config = dict(
    n_layer=16,
    d_model=160,
    n_head=2,
    n_kv_head=2,
    head_dim=64,
    d_mlp=640,
    vocab_size=2048,
    activation='squared_relu',
    norm='rmsnorm',
    norm_place='pre',
    norm_eps=1e-05,
    positions='rope',
    rope_base=10000.0,
    rope_fraction=1.0,
    qk_norm=True,
    attn_scale=0.151,
    bias='none',
    tie_embeddings=False,
    parallel_block=True,
    extras=['capped logits'],
    init='normal',
    init_std_qkv=0.0314,
    init_std_o=0.0,
    init_std_up=0.0314,
    init_std_down=0.0,
    optimizer='adamw',
    lr=0.00298,
    lr_mult_o=0.914,
    beta1=0.9,
    beta2=0.98,
    lr_head=0.00462,
    warmup_steps=297,
    schedule='wsd',
    decay_fraction=0.355,
    decay_shape='linear',
    final_lr_fraction=0.05,
    batch_tokens=[8192, 16384, 32768],
    seq_len=256,
    doc_mask=True,
    train_tokens=165500000,
    steps=10148,
    dataset='wikipedia_en',
)
Each number is 50 + 15 x the weight over its row's rms, rounded and kept within 0 to 99. Layers, rows and columns count from 0. The size before them is the row's rms in percent of the matrix's.

# layer 8 attention output, 160x128, rms 0.206, rows 109-159, columns 0-127
091:49 42 35 50 39 54 40 61 45 71 39 49 60 42 43 67 56 60 49 63 30 58 41 46 45 41 62 60 46 43 30 59 41 61 41 78 50 63 50 43 57 52 57 59 33 60 60 47 56 56 75 64 63 60 62 41 36 45 64 62 42 57 57 55 64 31 57 73 26 67 33 22 71 72 54 63 31 50 23 48 41 76 17 56 25 48 46 55 57 71 36 57 28 43 62 36 35 50 45 27 69 92 35 52 83 31 67 51 67 54 33 54 57 55 25 53 44 44 46 35 21 64 05 42 07 58 36 58
102:48 50 38 63 65 64 36 32 61 39 59 32 32 65 46 22 60 28 45 55 47 71 42 43 35 54 53 43 68 28 20 49 44 62 53 55 58 62 69 65 51 49 56 43 89 47 29 38 51 53 79 44 56 48 54 42 44 32 49 28 49 28 53 56 71 74 28 54 38 45 54 28 40 34 57 44 55 44 71 35 60 24 61 47 67 60 83 39 56 59 35 35 41 43 42 68 44 27 69 77 28 24 66 46 61 52 77 17 36 57 62 48 65 49 56 68 45 52 63 70 51 48 64 51 89 12 50 49
113:44 68 40 71 74 51 41 84 21 62 44 51 63 56 51 67 44 74 45 53 39 56 50 47 57 28 55 55 76 42 49 40 52 60 47 50 48 51 61 53 44 39 25 30 47 39 55 38 55 38 43 49 74 37 52 46 65 74 54 42 36 50 54 43 44 28 37 69 68 66 42 22 42 43 32 30 46 65 33 43 29 52 65 62 67 25 60 48 47 64 48 56 46 51 58 65 41 46 25 93 67 12 56 25 83 33 27 65 57 58 59 38 43 24 41 36 51 65 71 53 62 39 76 46 12 74 38 54
086:35 41 40 27 48 50 38 39 42 31 44 37 12 27 60 65 54 68 37 45 56 41 51 36 59 32 66 54 27 61 69 59 36 64 49 69 53 60 37 67 69 57 50 23 32 67 63 43 51 39 16 51 47 74 70 38 55 67 64 61 39 72 53 49 57 68 30 39 49 46 38 25 21 32 70 71 64 59 60 11 66 90 80 37 74 55 51 57 34 64 47 52 50 36 33 71 35 51 66 69 42 41 51 59 45 61 59 52 38 43 69 59 53 62 41 72 28 51 69 67 30 40 62 51 55 53 44 41
083:59 58 57 35 00 52 56 58 54 50 60 50 61 55 64 71 44 67 71 49 41 45 49 52 47 40 50 68 20 46 62 58 65 47 47 49 46 47 26 30 53 35 43 91 23 55 66 76 53 97 48 90 38 51 47 50 43 32 51 82 93 54 55 34 56 58 76 39 57 44 41 44 51 35 36 48 55 67 31 64 56 74 49 56 27 42 51 67 48 59 73 52 41 61 53 59 28 45 53 58 47 31 54 54 53 65 81 61 51 40 50 62 35 58 47 55 59 47 30 70 61 44 35 69 54 48 55 76
107:30 47 68 29 49 52 46 51 66 51 61 41 40 16 59 45 67 49 39 64 64 35 68 48 54 46 43 67 41 61 33 44 21 47 45 65 64 43 48 37 57 44 69 45 48 68 47 65 62 71 69 70 41 97 58 52 41 20 58 72 49 48 44 32 49 57 24 44 64 55 37 80 36 88 54 52 55 49 48 39 53 75 40 27 48 64 20 73 41 74 48 45 58 39 48 44 63 57 62 41 36 56 28 65 04 50 71 34 45 68 65 49 68 38 55 60 71 54 50 71 51 50 35 38 64 49 45 20
096:37 39 49 58 76 62 45 50 49 60 56 37 60 40 47 49 69 40 37 64 49 56 51 35 41 47 61 46 59 54 14 44 27 61 57 57 66 62 66 48 53 45 66 32 63 54 46 36 50 48 76 54 63 60 55 48 45 32 53 48 42 40 52 72 46 49 52 37 65 76 21 35 58 71 56 39 73 70 52 32 60 66 54 56 42 33 43 53 37 43 39 23 11 82 35 46 55 37 58 17 33 66 53 49 52 51 52 45 36 71 89 54 57 11 40 64 57 29 77 58 46 53 40 09 22 21 51 29
100:59 42 53 29 28 55 44 75 74 52 59 47 39 49 60 42 51 37 30 59 56 53 52 47 49 58 47 66 61 56 40 43 41 50 56 58 66 45 29 52 52 46 72 79 61 62 28 76 63 83 63 64 45 69 54 46 49 21 56 61 50 60 31 59 58 72 79 44 34 67 59 25 52 36 56 45 66 54 68 09 65 54 73 52 45 62 49 44 62 46 15 42 37 30 39 30 43 53 82 56 81 43 49 63 64 56 41 67 34 47 56 33 59 39 56 77 68 44 47 54 38 56 51 39 14 56 43 98
095:56 42 58 50 70 39 64 35 37 50 67 35 60 57 39 38 28 26 36 41 53 40 44 73 45 53 37 53 58 48 38 36 35 37 49 64 53 40 50 26 51 48 66 37 58 57 57 42 54 26 53 46 45 45 49 54 29 49 46 56 22 47 71 67 45 82 52 35 37 61 50 39 23 33 71 71 51 45 52 46 60 58 72 79 73 65 73 40 67 33 44 52 45 47 62 83 36 21 71 68 40 34 84 59 56 50 66 44 37 30 66 81 54 85 47 56 46 80 28 43 42 48 72 64 65 27 85 43
114:34 55 39 60 45 66 34 45 53 70 50 40 37 52 37 37 51 43 43 33 27 62 40 40 35 53 58 65 61 29 45 48 42 58 49 56 48 66 75 53 55 48 54 57 65 50 46 33 56 64 65 67 64 58 53 37 38 50 68 59 51 29 57 59 44 42 69 49 42 52 70 73 39 61 39 79 45 37 46 61 56 38 29 81 43 74 51 51 51 50 95 66 80 87 50 20 65 33 50 29 69 61 25 72 54 52 52 68 68 51 37 67 23 90 69 53 50 68 34 28 73 34 55 52 52 71 80 61
121:66 52 41 61 37 65 33 50 43 57 46 54 53 66 46 55 42 35 60 32 49 64 47 35 50 37 56 36 58 36 58 58 74 60 73 23 38 52 62 81 32 40 34 51 57 29 50 41 45 58 44 50 62 40 39 53 80 55 45 40 52 26 52 62 38 52 77 47 35 40 79 15 42 12 34 53 42 22 68 25 54 41 52 45 43 71 46 38 49 35 44 44 73 49 54 32 73 60 53 59 77 31 33 63 57 56 39 68 53 34 41 32 30 53 80 51 56 63 37 67 75 49 80 16 25 34 60 78
091:59 71 44 61 24 33 54 29 32 66 50 61 69 76 44 67 47 39 64 09 49 44 45 49 58 58 44 65 47 51 60 41 71 55 30 44 46 44 46 35 45 35 59 87 11 49 75 55 45 68 46 71 48 28 40 46 36 64 51 65 80 41 78 42 44 36 41 50 49 67 44 47 41 42 40 37 41 52 29 61 40 75 22 38 48 52 39 50 60 53 60 72 74 54 63 38 48 64 48 40 45 39 38 54 30 41 80 60 61 57 43 59 41 38 63 32 73 65 23 78 75 37 19 38 29 63 37 47
070:37 38 28 58 22 71 21 89 68 65 45 54 49 39 51 43 64 57 27 64 34 66 43 22 46 55 73 41 74 44 47 68 46 76 76 48 53 71 61 77 49 45 69 33 69 39 25 41 47 45 58 46 62 67 59 41 62 25 63 35 32 55 35 45 28 56 37 38 57 45 29 33 57 60 58 41 59 49 59 36 71 55 58 68 47 42 64 40 47 44 26 66 24 82 35 68 44 47 56 35 44 56 56 42 85 69 57 48 39 60 77 54 38 28 52 74 32 51 64 60 46 37 68 39 55 51 56 28
088:59 65 57 40 29 43 60 68 70 59 39 42 14 59 55 50 50 49 42 82 56 64 56 59 38 65 41 56 45 49 40 76 64 38 41 49 41 41 47 47 44 82 42 71 52 38 44 67 42 84 67 47 40 58 41 50 31 26 46 55 71 62 21 50 47 30 50 52 87 67 43 74 39 67 17 53 42 52 57 73 43 41 45 63 45 46 41 83 48 58 30 74 54 72 42 57 63 59 40 31 37 60 41 61 40 41 45 66 67 77 66 41 44 26 74 43 70 53 41 78 74 24 44 30 37 53 60 32
103:62 34 73 42 45 61 66 54 57 31 65 38 46 31 71 48 41 48 64 49 68 42 62 54 57 32 44 63 20 56 64 57 58 28 54 52 42 33 45 53 44 22 52 44 58 51 59 64 51 77 39 88 45 87 50 58 65 45 48 83 54 48 59 49 54 53 35 50 41 51 44 89 48 89 60 27 72 51 66 37 57 41 66 30 50 46 26 63 32 59 40 26 44 48 41 38 54 99 62 43 53 54 47 45 28 61 38 43 40 65 53 39 76 36 49 60 88 43 44 53 42 54 46 48 56 75 43 35
087:51 64 53 43 40 61 42 39 43 24 48 37 20 49 54 44 43 48 62 44 62 58 62 45 52 27 44 46 40 49 39 54 65 44 56 40 47 42 58 65 41 33 37 37 61 37 55 51 49 73 65 69 54 60 48 54 64 46 46 57 57 39 53 45 55 41 31 66 82 71 21 26 31 81 52 55 73 90 29 22 50 86 34 62 66 43 48 72 39 73 30 55 38 70 30 33 45 42 41 40 65 48 44 58 49 39 45 53 46 86 89 48 38 25 44 64 53 55 82 58 55 48 35 24 15 54 41 39
096:61 60 55 36 28 41 64 59 51 46 71 49 59 55 62 53 43 43 30 52 56 32 47 53 64 51 37 66 40 61 50 43 60 52 36 32 62 42 22 22 43 40 65 83 39 50 49 67 55 76 37 56 31 40 34 49 38 31 36 59 92 62 54 41 48 55 30 48 54 68 65 32 47 56 81 66 51 42 37 33 51 55 50 12 72 77 45 43 56 42 47 25 34 30 74 37 54 59 66 40 39 32 27 64 26 42 65 26 56 90 37 56 47 44 52 46 80 30 91 50 53 59 50 57 39 60 50 54
069:42 43 34 60 66 54 40 57 41 70 35 66 61 35 52 87 42 59 47 71 43 41 38 29 63 43 67 43 39 56 60 59 52 74 54 32 58 64 40 53 47 70 35 46 19 46 68 20 48 27 35 18 68 42 48 42 62 54 49 26 43 64 44 46 55 45 18 49 71 71 33 33 47 49 64 42 49 57 40 53 34 67 68 49 82 40 68 65 45 49 28 35 37 46 62 73 33 42 34 56 25 23 74 37 38 34 70 20 58 73 69 71 54 28 35 33 52 54 58 68 53 33 42 28 46 38 39 34
105:37 37 58 40 52 51 61 36 54 30 70 43 28 32 42 14 36 76 50 39 47 38 49 62 49 62 45 58 42 49 57 52 20 46 40 76 52 50 45 35 64 28 86 34 73 68 32 55 47 30 38 58 29 62 57 56 31 46 52 76 29 60 67 48 40 56 63 46 51 65 51 22 28 19 51 57 53 57 42 46 56 70 66 81 61 64 68 42 76 32 36 82 62 53 58 60 41 32 59 69 58 30 63 62 74 41 47 75 49 33 63 59 33 59 67 49 43 78 33 40 67 31 52 57 25 45 63 57
091:36 55 51 74 68 74 39 57 57 73 62 56 61 47 45 56 59 36 52 57 34 57 39 50 33 55 57 57 67 35 68 55 42 54 46 51 50 63 68 40 44 55 53 60 53 46 40 28 57 59 48 63 66 68 43 48 49 52 52 51 51 34 53 47 73 50 62 64 21 58 42 31 75 51 19 38 38 40 53 55 35 77 29 28 58 35 64 37 66 74 31 44 47 16 54 38 36 66 43 45 93 56 52 27 47 45 36 49 53 47 46 35 61 33 23 45 25 48 48 47 23 61 04 15 30 75 11 63
093:45 47 43 71 13 60 41 35 56 65 30 75 66 63 22 54 48 28 73 38 29 68 40 45 19 63 64 43 57 38 56 53 54 56 41 50 43 67 66 48 51 61 41 78 25 48 62 30 32 65 65 55 52 31 45 54 44 58 54 51 58 22 45 62 27 73 84 34 75 48 67 47 39 45 54 57 80 68 46 50 57 42 54 70 51 57 54 52 64 39 82 38 45 39 41 55 34 21 60 64 37 47 69 63 73 65 42 64 45 47 55 43 49 70 47 56 67 35 58 48 52 50 69 84 49 53 50 92
105:57 54 69 45 32 54 53 28 52 23 48 43 23 31 58 51 46 75 82 40 63 38 70 54 52 24 37 48 30 45 62 61 67 36 50 38 29 35 61 48 39 28 23 38 46 43 68 53 45 75 42 88 38 71 52 65 63 66 40 82 56 34 60 30 69 46 40 60 35 51 37 55 68 80 60 40 36 49 40 48 35 53 30 39 45 41 45 64 33 76 59 35 41 46 49 47 51 41 35 49 37 66 49 41 40 40 65 14 52 52 43 66 61 45 20 45 32 50 56 50 25 78 36 30 80 39 38 38
087:54 72 61 67 53 53 60 37 53 56 56 50 54 57 47 38 71 43 27 38 52 49 51 71 47 50 34 57 65 29 57 52 50 37 47 43 52 41 54 26 32 41 72 71 63 33 30 43 44 52 43 58 45 47 30 59 36 43 34 60 64 29 52 41 66 60 07 41 70 47 39 56 32 57 40 60 57 92 54 47 50 82 55 55 50 61 69 78 33 71 26 68 46 52 42 52 31 79 61 59 21 38 73 63 42 64 62 58 34 78 85 44 56 59 56 70 47 57 57 36 52 25 36 43 52 16 62 14
112:53 29 36 47 59 56 43 29 32 51 64 28 59 26 46 50 44 43 32 24 50 34 40 30 51 64 62 62 34 49 72 26 41 62 59 52 77 61 53 61 70 35 72 41 51 70 68 39 76 15 31 73 67 69 71 31 49 68 59 54 48 45 75 70 65 24 22 82 23 54 42 33 52 41 53 47 34 30 54 55 31 44 16 30 60 44 64 50 71 68 32 54 68 46 60 40 49 58 27 31 55 53 44 38 61 32 62 37 59 47 51 38 60 40 42 42 28 50 57 35 42 51 43 41 61 54 38 20
100:59 42 45 45 47 43 60 53 51 44 76 32 54 49 40 51 35 58 50 48 39 42 33 48 35 64 51 63 39 34 66 37 44 55 47 58 56 51 40 30 67 49 69 56 48 69 57 58 67 31 24 66 36 54 58 37 27 52 55 68 47 55 66 48 66 58 54 66 38 35 85 44 65 35 52 44 46 33 53 36 46 40 52 17 31 59 48 18 73 38 23 41 41 13 56 50 52 80 52 70 72 56 38 55 60 49 15 63 51 46 17 09 61 51 57 45 61 31 58 47 53 84 32 81 43 49 33 88
084:40 73 63 62 66 40 58 50 59 30 43 52 65 49 50 38 41 47 51 34 67 38 64 69 57 35 33 25 55 54 78 58 66 36 49 18 29 38 62 45 23 54 52 25 58 16 36 32 24 26 18 34 43 32 31 69 52 75 32 28 35 46 50 49 41 37 63 37 55 63 38 38 55 39 60 28 43 63 71 56 44 59 73 44 57 46 49 76 51 22 51 24 38 48 54 65 45 49 49 53 13 35 61 51 29 56 73 44 56 46 52 67 64 38 43 44 76 38 37 66 27 36 75 36 36 37 51 56
082:36 25 55 31 64 55 55 71 81 51 48 51 48 35 57 51 67 51 32 84 57 66 47 59 52 31 54 39 45 62 25 55 23 45 55 77 58 52 41 65 68 67 59 22 65 69 27 62 59 35 60 34 55 66 74 49 50 33 61 35 23 72 32 64 50 57 53 37 48 47 44 91 48 63 54 62 42 38 47 43 53 61 79 69 39 46 26 55 30 45 35 70 47 55 58 46 60 62 57 43 38 71 52 52 27 53 39 61 44 32 37 69 62 69 52 46 52 80 33 16 42 47 56 53 55 38 84 18
080:47 65 28 65 54 58 23 24 15 43 50 40 14 44 36 51 45 54 59 32 40 47 36 25 49 36 63 47 48 25 56 48 50 84 51 36 59 70 80 55 47 29 19 29 61 45 77 15 54 59 53 56 63 59 55 31 59 81 52 59 35 14 59 55 41 50 40 64 66 59 41 43 41 66 61 43 61 63 21 31 43 70 49 60 49 30 39 31 47 60 63 66 39 56 44 54 41 44 41 65 67 60 53 37 78 36 13 53 49 50 52 42 40 45 40 47 33 50 68 44 62 67 42 60 36 71 39 45
122:38 68 60 46 42 54 56 54 47 29 71 40 29 34 50 45 33 79 40 31 47 32 48 64 56 21 34 65 45 32 60 58 44 53 39 56 37 43 50 24 51 09 51 45 53 51 48 41 50 56 22 69 45 59 52 49 34 58 49 89 30 44 64 22 38 72 70 35 49 31 33 65 64 48 55 26 75 64 57 56 71 58 43 53 34 36 59 31 75 49 63 43 25 56 30 78 33 38 66 45 45 48 63 43 72 73 60 45 29 50 63 51 53 38 37 75 46 29 59 70 43 58 49 75 74 71 27 63
083:50 59 60 50 72 26 62 57 68 45 46 58 66 53 44 45 60 41 48 64 57 55 58 69 49 48 36 35 63 54 44 48 35 45 33 60 47 44 70 27 52 69 56 46 55 54 32 58 38 45 63 32 40 44 46 55 27 51 41 42 44 54 33 46 22 63 50 34 71 35 50 52 28 36 61 55 58 71 51 32 58 56 34 60 71 53 37 27 39 23 72 58 56 59 53 78 54 41 56 76 16 39 71 63 03 65 77 27 42 76 67 60 23 72 65 46 59 63 63 90 69 39 70 43 59 15 56 56
106:64 33 46 38 71 35 50 72 52 64 45 47 84 39 69 51 57 42 38 56 64 41 55 28 59 69 62 51 52 71 52 32 54 53 71 35 62 51 43 71 56 65 71 29 64 56 45 66 58 18 45 44 50 52 54 46 71 50 54 29 50 68 50 70 73 37 16 51 46 55 53 75 43 70 74 66 37 39 70 49 48 45 64 50 44 66 46 76 31 60 36 33 41 72 53 42 63 69 42 31 22 61 43 75 23 47 70 45 69 70 50 80 55 61 65 46 64 48 30 57 51 44 47 45 79 23 82 25
086:33 71 34 70 45 38 33 60 41 79 32 53 68 46 40 62 42 44 57 61 33 64 38 30 40 61 61 67 49 43 37 51 54 71 33 46 52 68 67 52 51 65 37 53 31 45 76 36 50 38 78 58 52 62 53 29 45 55 63 44 41 36 45 34 44 53 80 41 47 36 41 49 88 43 40 29 64 70 76 63 62 17 47 53 16 34 65 44 60 29 32 36 28 50 39 32 40 61 56 34 65 60 68 43 51 66 53 58 30 53 46 28 76 42 47 63 64 21 43 41 16 40 61 50 48 29 34 81
096:44 81 35 75 43 44 43 39 59 37 48 52 45 86 26 47 54 47 67 46 25 85 32 60 22 71 50 50 56 19 48 56 56 59 17 61 51 67 78 33 60 70 52 81 55 44 37 51 47 53 72 58 40 31 48 38 14 59 53 43 80 33 42 43 28 65 78 34 24 39 57 56 59 34 47 54 57 45 74 56 64 37 35 68 49 57 50 48 47 35 58 62 59 67 45 46 60 39 62 48 54 50 60 56 44 67 49 63 45 31 45 60 28 58 63 57 51 64 05 66 65 50 53 30 56 39 58 62
062:38 56 51 52 60 46 43 66 53 44 52 53 49 83 45 36 50 60 65 35 40 65 49 59 58 39 48 50 66 42 33 58 56 45 48 60 31 49 44 61 41 24 39 67 73 38 30 64 36 79 63 36 53 33 44 55 45 41 58 39 46 54 56 26 54 69 51 46 49 37 38 75 49 81 56 27 67 52 44 19 72 49 81 30 45 41 07 65 23 70 18 40 36 24 28 40 47 82 66 61 85 50 49 42 38 63 47 42 28 41 61 35 71 26 49 68 68 57 47 56 47 67 35 47 34 71 36 43
112:22 47 35 50 26 83 31 48 71 37 75 30 34 50 31 36 55 33 09 58 35 52 24 35 13 47 67 59 51 22 41 47 22 75 69 53 79 75 38 45 73 46 60 61 64 61 41 30 66 68 40 60 44 63 66 27 26 16 61 43 53 31 48 63 56 53 38 47 37 46 36 32 63 40 80 47 45 41 49 32 52 66 54 22 48 41 45 53 36 51 33 39 30 34 53 54 44 72 55 47 72 50 54 49 34 54 54 60 51 50 49 47 54 40 41 46 53 37 33 72 35 65 43 45 42 49 43 50
090:64 66 58 62 42 44 64 34 30 54 39 44 32 53 52 39 56 58 52 62 45 57 55 65 46 60 34 53 52 36 11 48 70 31 41 49 45 39 61 38 43 58 39 51 55 42 58 47 42 49 88 52 50 35 38 54 35 38 35 59 72 35 42 50 51 40 48 58 63 38 45 07 54 46 71 49 42 64 72 20 51 45 56 68 60 54 70 60 51 53 40 36 34 73 31 66 56 29 38 70 05 29 61 60 59 44 60 20 53 82 74 56 20 44 46 65 47 51 85 67 46 47 68 33 66 19 57 73
109:41 39 39 47 53 57 40 68 53 63 62 35 58 62 46 21 37 40 47 32 38 55 37 49 50 60 58 59 60 42 26 47 48 58 67 67 46 54 46 75 57 21 51 44 72 53 43 64 59 41 70 57 67 56 62 41 46 35 68 43 32 48 67 56 48 57 25 63 46 47 55 63 65 65 91 39 68 30 69 20 45 15 44 33 70 41 45 26 50 72 52 23 39 32 30 44 54 43 40 44 58 64 54 40 56 55 36 36 45 57 61 24 71 35 37 57 36 33 74 55 36 76 66 70 97 72 25 51
099:58 53 67 42 33 45 59 56 43 65 51 63 27 45 58 88 81 53 28 44 66 42 60 50 62 38 39 49 56 60 53 64 47 40 55 52 58 31 46 48 40 41 58 59 23 50 46 58 40 87 45 28 50 58 36 61 56 40 38 61 61 59 41 36 57 35 61 59 66 51 73 36 60 34 35 52 30 30 83 55 41 00 51 45 47 61 56 26 40 43 57 41 47 58 34 69 84 37 31 75 54 50 31 66 40 47 46 34 62 71 40 51 34 51 68 41 45 44 76 81 53 50 76 43 76 22 53 79
098:42 35 40 56 62 41 31 79 39 69 46 54 68 80 54 50 39 69 73 44 25 68 38 49 53 51 60 63 75 40 42 49 43 57 44 75 34 59 55 66 54 42 42 60 62 53 44 65 56 53 66 52 54 48 60 49 55 57 79 47 25 61 60 32 22 50 62 28 49 38 66 71 66 65 53 39 42 31 70 42 57 43 73 44 35 55 17 37 29 42 51 21 31 55 42 63 62 73 55 50 41 55 37 60 09 77 49 14 49 83 33 40 49 41 54 52 80 61 45 78 57 59 51 24 46 46 59 71
086:58 45 64 35 88 27 75 42 40 43 42 51 50 38 67 49 63 67 46 37 76 37 66 70 91 68 40 60 29 75 68 40 55 29 19 67 57 33 40 42 57 43 48 52 52 62 53 74 59 22 40 53 65 55 53 56 51 73 46 55 68 78 55 35 48 53 70 45 48 42 61 64 62 22 36 57 52 41 51 87 57 27 39 56 49 49 54 40 86 45 48 66 68 38 61 34 43 40 56 38 45 60 48 46 65 60 68 52 42 50 49 36 48 52 59 59 25 46 69 14 63 31 29 81 54 54 29 54
106:37 49 39 55 30 73 28 67 80 43 80 50 38 51 39 32 27 53 63 40 31 52 36 35 46 49 59 56 63 35 63 51 46 71 51 47 45 64 55 53 52 21 70 62 75 51 23 50 58 75 36 72 42 65 58 37 46 47 63 69 39 39 63 44 41 47 66 33 45 49 43 66 86 43 37 36 49 52 64 82 38 32 50 44 46 30 66 51 50 50 99 24 61 42 48 42 38 36 39 40 50 53 52 42 32 72 45 43 51 46 37 46 69 56 22 44 43 29 47 39 16 29 66 51 70 70 36 73
098:76 59 51 58 11 51 47 31 57 54 22 77 49 70 52 68 75 34 61 32 59 72 51 49 57 62 45 33 48 53 56 68 90 43 44 35 41 44 55 71 32 57 66 80 33 30 38 55 33 59 55 45 61 21 35 62 62 60 37 43 77 40 39 60 64 40 57 54 51 57 51 38 54 51 59 53 39 57 42 60 42 78 43 23 46 61 45 66 62 33 34 45 37 25 58 61 52 55 51 36 42 60 29 67 19 42 65 44 63 65 36 53 55 44 49 39 64 29 49 69 43 68 00 57 31 35 41 61
099:75 42 41 46 47 42 52 27 31 30 48 57 48 85 39 38 54 22 77 39 65 53 52 46 48 70 55 25 45 61 67 43 68 49 54 46 54 44 46 75 55 59 15 53 41 54 63 61 46 64 41 44 60 26 53 48 73 79 41 31 76 51 50 72 29 55 85 53 33 48 67 00 71 34 72 57 54 33 53 33 62 39 67 50 37 62 54 51 63 22 17 46 36 41 69 53 59 38 53 52 50 51 46 56 57 41 66 53 48 46 34 49 54 47 63 56 67 43 47 37 42 56 77 53 12 29 57 61
094:36 69 60 55 76 57 46 70 45 76 50 53 50 33 61 61 52 34 20 61 55 47 63 55 61 46 47 70 63 57 37 49 42 46 40 49 57 47 56 45 42 46 58 48 49 44 47 46 60 42 64 52 79 65 44 50 46 45 53 49 43 48 44 53 57 71 59 52 13 30 64 42 62 32 65 61 68 24 83 48 63 27 23 33 46 67 68 33 76 47 66 32 66 45 28 23 63 28 68 30 82 63 27 59 63 64 42 60 36 24 49 30 57 65 51 80 15 30 47 36 35 66 48 55 88 45 46 65
098:34 43 52 52 42 68 32 79 49 87 38 55 49 31 49 88 44 77 48 61 31 58 50 44 47 36 63 64 53 50 58 64 38 54 65 61 42 63 42 51 41 50 28 54 29 46 60 35 55 80 57 60 61 82 51 58 58 49 64 65 34 53 49 43 65 35 00 67 66 74 55 32 36 53 73 60 38 48 46 17 30 68 66 36 66 58 63 42 46 60 59 37 46 36 61 45 40 62 30 63 32 36 46 54 42 29 46 33 64 88 49 32 60 48 41 37 55 38 90 53 45 31 66 52 45 64 40 46
086:53 35 63 50 31 59 51 67 84 54 30 63 41 51 61 45 69 56 66 79 52 79 58 61 37 41 43 30 59 42 49 84 52 37 65 53 23 49 55 74 37 76 40 40 67 34 20 65 34 56 61 38 33 62 43 74 55 38 46 37 38 48 19 54 39 51 58 44 60 51 45 54 40 61 36 69 70 74 37 66 60 72 75 58 26 59 52 83 36 39 67 58 55 62 51 52 34 55 52 44 77 50 43 63 65 52 37 80 43 37 46 47 69 65 48 61 56 49 15 31 39 36 51 66 27 63 76 45
091:63 34 58 46 68 34 62 56 41 60 44 55 53 53 54 48 51 61 51 71 54 46 56 59 53 77 48 26 54 58 38 60 47 35 64 51 45 37 44 58 50 68 46 21 63 51 43 58 39 08 44 11 49 36 51 63 64 47 40 35 18 68 34 61 67 58 65 52 31 46 79 37 30 23 59 70 43 20 80 36 57 28 71 34 41 82 59 32 60 23 54 46 61 45 42 49 79 35 58 57 51 53 35 77 65 42 31 48 53 22 29 51 54 64 66 52 46 40 48 60 55 67 65 52 76 21 71 61
109:21 53 42 50 43 67 43 53 28 59 61 34 40 55 45 56 36 64 28 17 34 41 35 52 44 22 57 76 48 36 59 47 34 59 56 68 54 60 36 44 64 18 43 58 39 57 63 28 60 68 26 62 59 50 60 43 32 61 66 66 35 46 71 55 44 35 47 49 37 70 66 64 33 44 37 55 21 20 25 64 37 46 46 55 67 69 46 56 52 61 45 52 76 47 85 31 52 63 44 43 44 31 42 44 45 40 80 49 69 44 33 74 45 68 62 19 75 83 32 38 71 32 57 44 35 66 59 41
130:59 62 44 69 84 41 45 55 37 59 33 47 60 72 45 43 43 46 65 52 46 65 54 53 48 49 47 34 67 36 43 43 72 48 47 34 34 47 78 65 35 62 10 37 69 28 53 44 48 37 67 35 62 31 41 53 65 74 43 24 41 31 44 45 85 53 02 81 56 48 58 51 38 62 64 50 42 31 55 26 38 24 55 51 71 54 58 32 44 63 13 56 38 55 47 59 54 65 42 68 50 42 61 41 51 25 35 24 51 67 52 43 47 50 64 46 40 60 67 56 56 68 59 52 88 33 64 27
117:62 65 62 55 45 28 56 36 30 45 29 67 50 48 53 70 49 61 64 24 65 42 68 55 75 41 40 60 45 54 83 58 69 38 25 42 36 36 64 45 31 48 36 64 16 35 70 52 42 49 31 66 44 53 36 64 65 82 40 64 65 44 60 14 48 71 69 43 55 36 53 45 50 21 31 45 62 58 60 77 57 16 51 53 57 41 73 49 44 36 80 40 68 52 48 59 46 18 61 75 65 24 69 39 54 61 58 53 32 44 65 49 43 60 45 58 39 54 44 39 46 43 84 62 67 34 51 56
104:51 32 56 44 43 65 62 78 68 57 54 53 62 51 52 45 47 31 32 51 56 58 40 51 40 38 60 50 49 59 59 48 49 38 81 48 56 42 35 70 59 45 47 41 55 53 37 62 55 52 35 50 62 54 53 50 71 47 58 43 40 60 47 74 34 66 58 29 57 54 42 91 53 99 77 67 72 66 72 54 67 45 66 73 32 67 40 71 51 39 55 48 22 75 30 47 55 34 65 26 19 85 50 81 37 69 47 36 43 69 57 57 67 59 54 70 62 32 35 36 35 43 49 46 74 46 77 45